{
  "n_kv_head": 1,
  "norm_eps": 1e-06,
  "rope_fraction": 1.0,
  "qk_norm": true,
  "init_std_down": 0.0,
  "lr": 0.00248,
  "beta1": 0.9,
  "beta2": 0.98,
  "weight_decay": 0.035,
  "warmup_steps": 489,
  "schedule": "wsd",
  "decay_shape": "linear",
  "batch_tokens": 16384,
  "doc_mask": false,
  "steps": 5949
}
Each number is 128 + 24 x the weight over its row's rms, rounded and kept within 0 to 255. Layers, rows and columns count from 0. Numbers have three digits each. The size before them is the row's rms in percent of the matrix's.

# up: layer 4 MLP up, 448x160, rms 0.101, rows 222-235, columns 0-159
# down: layer 4 MLP down (transposed), 448x160, rms 0.0876, rows 222-234, columns 0-159
# gate: layer 4 MLP gate, 448x160, rms 0.101, rows 223-235, columns 0-159
up222 092:096124110099128146122110147135129072118150144125113144064073188168135106131122149113123161124135110158106152125129115101163135093085140164137128136160111172136108162181102147097136169104136135144128097108100142082135150125106138123149137121082134105157115141152135071140095116103173140123149102124165117093141104159149096111128118130119115118141084152134107126147138127107095176129146151108095159125099148149109139119102118153123117111140099121126108113145132158143151134138093177
down222 092:127160077166113163128127075134112155123068112148112118142170100087129128137165109134121127155126152095138123150080155128135120144152111094115137121078102123142153094090147110111133123126105139099158152133135074161111063130126101131073092149159115146143121140084127103124092126142126129127118143143128141129129128128120104164139168106131144066127108121125113130118152092135170124120140115132146093125137108092120174119129151128186142120112156099109132131096119094105095138126109094
gate223 095:131126114149116133118118138112142107129095076115120048107149115148067129120139188119111098120185115116144103141166087093127121134142113121133126130150133158083129110128168142152144107130148115141126133149143107114163127158098149167129112133114145121124126085146137111125132088185097096135137142099118165158148141117094121119106117107148156160141091107176109165157138128155094160111112115116166145100125179117137126174131146126137109139138132133133131112079150096169122099153120147
up223 097:158144114115140117098139148112137162141133123147118125135105111124151129142128110122139150125118189151128113159135141122164125120109143112152142115140130143112089141107157128111083111139102128123103109159180116129100163116095136130134128161130172105136156137100157161201108129108137125130149116122153132103176166077129092111177082139101159113091092145158151136124156056125116124092147116144100099130138131126126151148136118155200134136114089139106146118155081105142090113132127155
down223 097:115161111116162143132139094130106155152129140081137136126133130129140130114105163168109145109149166141134121131137096147126135121164116177117102185124134149112113115127110095199118134116091096108115172110134096134160159152147143133149116139133082103171135094108122142129149116105132131133081136138140077158154122132153167135117118110156125125178122132144104147118066145141133116063134112136130122157113110160130149135145127097131141145139140157154124117205089088143097107135140099
gate224 093:131150090176133135156111109162120101122105091141145136141171143108121152134160158123119183080110171129119150149129166146117134138132152118173121131154125096119147089100139088094118132164157100070134090114158102113124113104088139151130120131138166119107140113168145175121104138132123132103151119169120114101098172122112121132176134107127112161158130125119071127134122094087116119120107103126119173099132164139125121124147137168144098138139098136130124181135161127155127128151093153
up224 092:086134092124151133128101142150134132118152097126096142105133130159114095138141115146143136146112126138149140132106144161108151133124085114136137128128148120127125108125118197149084099147178115140117161155107110185128071124142116137103120153127085167142146103154097147126133077103105153116102108147110140100102113101119166127170121101138170122100142115124089117100149125112096157092100099147160147136172153116140186126109139133158143147130093113183138160095125159133120095160104130
down224 094:136130089144100154108149110144131162137117103107087126155109087084125161133104120144131146135131162127087136146133179114147126126110146157090129172112109121118098117131145141137128106149119123137134156130106125148158089117130127112145116124103110141128138081152128137111136119120101163144118130138132156105112177170077163111136134064103129158154093064125162133088141130113146162066099085130106135117138133133105136155126111129150123114179123135111118166139123123118124108181068172
gate225 102:104128122144139189112094182108130148092131099098152096168117128121079150097136120092120150117145158098148152133118100159137150100133100120143151170134088111088139091133122144172150127098143138136101063141138113128121140145111141107129133144194105147150141095122149107171133096140138119087136096132140135180138127157122147135173112136158134088135121135123104166145130119120125113115113137130144097155144092136163134117114116165149100115079182124160146140105117160133133115151120146
up225 103:086160119179108117103077118113138157126116133141073152078092109137158128169119122115138138134117150137095097113115135121129118136110095075097101145150178129188095139163130135129080158126147123116110160133114116125154122135149159105116115113129128116137153126102105141111153111110076124135129140117165077128102130141146111130081151092149160140153154111108111099117115101145094148120107158087095118147103135096137118148194110152120136144140100087125094105125123112114140098126111108
down225 102:124108154122101146124134134113098118149099099144095152165081132124162107135161164138147141090100120141147159134137118172100107144199152138134162123133097107083165129112130118115172129109164151158128136092110116124094169117117097141165165117108113109117130135124142145132119124166125155097099100116131118117102147094116099129125135126107129132131140119134133116091145105154136129106137111176164144159158109097102161126112118100148158165085144109148152098179109092152097093186120152
gate226 108:125103148120097159120161108155110158126158109128113159139126163122119119105128140151094151112145118152124157113107179160146159141156076155119095153084121148115089141156119105115166147121127112117129105078159167118133130163109136126113158122086128116118141103090122106163134116115073126092122118135135138121104147102113128122165129145115179118135107125135097139139157094131204098143138159121148109115125086143124151133126158134096125133078134133083111110094079113174105097126129159
up226 110:151136132125077124186147115106147157127134147129139111132167134096130153121153144148141131182115123109142111138128073105150094150122110154090156122148120143080111112122127157097124115101122088163157123133132083143135150075161134148139120102155099112119136141186159121152188113122105153137099181141122098135143167117118155103153104122117122143144147098101165139145101140113093129115140123145165159096183158161102155137098162132119151173140115131115120150135109108119118130147100133
down226 109:130130163175187155149125179119141155128148169089105111129129105171118129134160094141057136110153160156127113141129107139129119107155122135147163152160158132117142171131151122136124103124155093139101099096104086100175165160091163119168149105143156112129119191127172096123130118145082154124145131116135132152139120097126136118135123151150151156122155169108124133115117156109106128203125121155125099125145117137120132146139128128149134127137114141146120103136137132134108109086150164
gate227 097:134112135073106122120113130136118117162122133127146141117133141109119148122109116152099131148090121153145127060110113107109130139149131111110121123116122135083134102122135166122141171103159130120133130149098097099132157088172105142128145125072140146139135163149134139079138119123113143128127129111085127113125163152075137120130101095133068096128128135122193124119060118151101161092125152130175141137126113087140102145091130186091111136096122177099114091157091127125119130119129140
up227 098:157154150131116154149171135111117090108114164143141134097081158115164066114107136139121168193144135153115102126125141134098148132157149159126140152137140119129120098099108168132085145120147126132151152132153063116159139104106108125163125152105110130116099129150108116149090130054145165079131152111119119133151130146137149099128157157114150092125108138113122125140134178127106161131090138145103139109101126118109135159122137067119091132167104104134105132154133157128106146156125125
down227 096:158104168126104166066156130109117112158141118124145130115148156093120092131140133104117130100159140178144100124171120126122132129100124111129146103100136086133159122133131119139173071100100103127191128123129134167112109165135106140172149123129126162152146111075140128105162139133132132123110118176138115143102146135118175118085097122126144143121117137105114121141144123145138124137185130103108092118144106116120146123121122090116118159116165134137167086101104161098085117174093164
gate228 101:133082102121111115150114114166113129167102130113125138135160154106111111133109099124185134158176110146147121101139178109137116158118150139149152153097152071117094122152087098138165122135156150163131096152137152126143125125125072123141136164157130096120151137155160186127152141118104143130137144114144146121139102073110127099133136115142155103081147095120135125141090125105177079096106154099145129092110112133143149150097119146112086109132170114144140129113089136128099124143156110
up228 100:133088136131162111171119156098141126129122122125097140116137148130082112119129130150151094131157151122123121127115135153093110145108122102142177133115193105133074130150134109139199151168123152131132083151173186135109126166172115099118146116112155109150146121139104159132125128109144160155137117139140143104125133106166153118164094105141132127113145107110123123114151138139170091139121111157158173159087103127099165133085131073101128102098159148122129119118124133118166138092127104
down228 096:163118115162108134122141117137085139140169144110168126132144102125128111147143148173126142143084101099123110144135096093129072109120112148090129148089118105115167116120124105110109103132089152110125155104118119110133093125093132138126155100083185129125108053127102135129123161137144124139143128107117118091140147124137080111141149100109074104146117136170141100088102088143080119127135116151142116110140107144114174116148120143123124165141158118099122141137151186156176122152130106
gate229 098:129152152102132074128119129128100120103127138119125080138167140166105130175134137138141160123140153162158097113076111120183157125150109141165157149138087107119139121127149097151141100145111150112127154162139144125154173105146123114106111135130138188115167163149123134112129144109133129089137104152126137149168140132177150084101102113140089135141162122160142136097153101125169138126121119122143123107096145096115122153162130150189172112114123158127083119132147134116101109087167107
up229 099:177120130149138154098087130119164149117099155123174105133114087104122132123120123113109101113152144173127123093177061163157148139123168111172096130143127110099185140119132120139119133134153106139144163087158118151079140101114128158160137120105113164128131142160161124107154129115092164115114115127113149142122118122147131143163117139142134125124150117131128187084168122127111165144136153152144144119170158115140129123119118183124095122138173157147084126088095106145128125115115133
down229 100:082136131117124130105119078105119147116138116125117103140146150117141118140144128124114153133104113136102156111139142107153154154131128156096127135097061125119142103150118150090139151115089159136101118093142146092150114101098137110085105123132149135130140108107138083091117155142116124161123114102085096149105161149119117102103167118121109091117193134138139082136107159097108148128130116139111090114120172167128112144148198143103153127113186172098150119112143171113166119105128108
gate230 091:128125131102137112134163135181150100159175128117109089100126158093114123150144173124118123110143123106110164153146148117146173177155148160140115094101108095146118073106124137150127169090087125133091114094154138112171086153115073148135138106124134087146088143123124123125149113139119132114142156122147134111115137154138133139147159115106119135106138098087105136164115074128117128132171109119149118081124115153170117137149153114099090100147086120152107121115135170140118140144146091
up230 094:120135164107121097101127071097072143087114141116101106147140112139138147098158105103158156140125089129148134108157153176102131130120111185133137120166161197113115117113130125124112126131135120131102129140119090106153139173116140154141160153113136146200152107115087128105132088131138116114100127137074133126158158124107100155117163106152156160148145076109121126125130161125132118150142110134152103116121156137143152147113162158144164138100129102110117087154110095121100111110145129
down230 093:140114094126118121134140141129136096168165118097176132124125104116090170123107142151181126128121176117168110165117082146155132097146110102134134184107119115099150141135151150116113153148099110113092108118130141102109120154168154150105140152140136106125105070130171137132128116095134146143102133127170112135114090165117176114164130128103098116085126130110143112090128137102136118154128152137120144153134115125103101156115096139169146125126164102120159143080178145191107126099111125
gate231 097:161130133154133116157147099160142118155153186112108156095130097139128109126187138148140133172106113106145126125103113129083147111140115176125176141132169097140096086143144157114100103151145114172133122188128096155136123133121103135112138099116150126109149112124124096112133144129121108126129134149151094076112148088078107115147167129113104137085122113108124139146127122104124099131119095100101131102114099099145113074142117138132134118109117147099175070124131111140114158153072130
up231 098:138144124166144121148124103141137142150134105122086120093129070145113091155093184168176110126149102154179136101109108138157142102147144130148115142151101086156136165111120129159125139097138141127148132167145110135168098120126079085104133136149105142126175112132093131124162152101105131148114169116146135108168113097123147122125131111097107119138106100105115122115129141148137105130152143148108105114118136139104149142134140151154086124175173141120149064164127160099135166095160142
down231 100:111145141052123116154130138105156103117061130143119139118130177085108121112106168159168095101159139140089123107128161163100121101107137135114152112172150152143146119102121113113113104093144154089116122136102148130138173129132171147140084124140134112143106132126139112184120139137110115123127146128107107130113127117167140109161151119125131111077129143146114146146145078105187146136096151139136147117115110136124128138104102134088178121149117123159110198125153110158112150147114124
gate232 097:089078112164153084187134129147131106145170152117145148146121143102102113089153122137114128160109143151148114142158126095103110123105116177128138109100119116135121146157117167152145108122098145107130151137160152100138102102144156184167106110084144111085132133125135134153123146122099129170137141110179114137098172120127150131096130124152127141124122112182144123169100156147133188104071160122152149137131118086114107150116167130112105119109138148145125126145127136115114138128075149
up232 097:118135139133115134098096153105109103146135125110119129128165151143120126112126096163149132163138114116155120133134084100149122138104102116166096132155124112136163125103162115122172152095138099107168154119117144119132152122135118093123145156121111163105097106170123191098124147125132125118115049169153146114120099131122119153145124138141171113116122167199106128115170126108123110154165160109137142086141126140135082124118136167101130167113130105065087174122139128133115134116161148
down232 095:151114092131121119119160095151161150164112118198119142138103135101170130118131136110129127140104168159104133137138097163109144153161086138124174130119095131089147136139105101137093131133155140154104127100120095125103117133099176118159137137172135117109127145156112137145130173167106123143116108089114100140122143120133115120131147130122100116183128070104152137113139166135143156157123164139104094160111094163093175086138136125149152125116179155149094110131155141129093159127139103
gate233 102:104119125134129107148127141079121103143140102124101116141148163108071126105141100131135147118185161118171097123108150125151130138160135134135134146127123098148102139140128170119122083145146140120114111126109161155115140131121136116094108120129123066118127152109111125138119112136137132125130120128118108103096147086091117086122102185161101138153160142152147160068107142112127131136127183150115112163095152084067108122142156086098134174083142181130133113124113108085094130141114118
up233 102:123124141084144117086164123121139135168106085158165157142099146137148144132101131128164095117093099150177118146111128143147118064142086141147080104125103101124158115175132070100106172156090109118164146115160105130142092173126104110111127104121077121117142141138160135119112118162115118144124144147131108178126141147180116124115116140154153135133180152138110144155145123106100127139110117148145124118103117093146085137158114126141136178137125135104114114139137104121137082139120122
down233 105:102151136133132120135121095115122138139119124158103144142120157179085135055098129087100148147148134125094089106065100142105144146116150131169163135129132182103116182143121104173121135146130120119129144140124128135136158117110136131114145140097113094166144104098125113123148143111114106096111164156137153100120096092165115127094154138146151128037113121126127162131136137155144110109140115110130149124141128093164127125096089158142139117106138135166143154118117161160110126178124117
gate234 099:159134160153120131160149117133105109090128119138111143118152116128132106123163165160153178122152082092119165101110131162099090137122160093120104179090121138120141145086147126104139149133144128130123127108101099128145136187095134100103128137099129138132153136105100131133165099141107120122173144102082169135065140120137122124134104119161127154164134164130140105134083115142156144142136143150152122169149108169101127137097117121143128148111142193124122159112123156103069141103119155
up234 099:105131142156185111138119125170105128115125122126144112146157114099145117112130142127146143126146115129099153125136143178141122172156138143077108116153176126114169116181120125140175128144081100114139085178128169126155088131117072091136120157184126108150148117115119110092099112174122148092157130119148165124092118125105141160145144127108139145095114115131155102121128162136114120143123123158109112137135112115157114155153107121161113132117108172117059146117155095113127107140092113
down234 103:111108135125102121124101159159135124172144164132147110150115127117092124105141131109134133147147105113106121145126117152149133125136120135130198096135141112132140070121103132140107156153072122134116169152119096168166139091121094143095172122101112172107137082093147137144119142137126115106204130141155103155106087122132144170138147108107126101101167075088089113081137120108116097127124143112107135086161141165171139118134130150123110161121110133165109138149143116114132145140145114
gate235 098:152139172099108122135139137130142130129175176118130150177129135072125113111142118146128142112185128087126102141098118125122134160134102127159109121175110137111119199138146140089129174134120146162128109137162157155150092147141133095118133129085142125124166133136110140155126084133111118098080126136111103127105155135109102113144146125136108185142140133116113107143099107136158093120158111096111151152184148108174129157166129105158124098127158070133112100155141125102145126106136123
up235 098:118163162123135110125148104156142153168167183134111132106125109138109119117077100143132171121140113109121121115148185112121158125105114142118091119096158122134153132132132086109130088148150137105137132154134132121141125082173128105112137138106115091159135127140105129102115120082114078114136174158135103090166153139127102164106172161084106133139168143126143146126119113098179114127147144153107122165138107141163123120090100132100157143168171133123145110114162103163133138099147171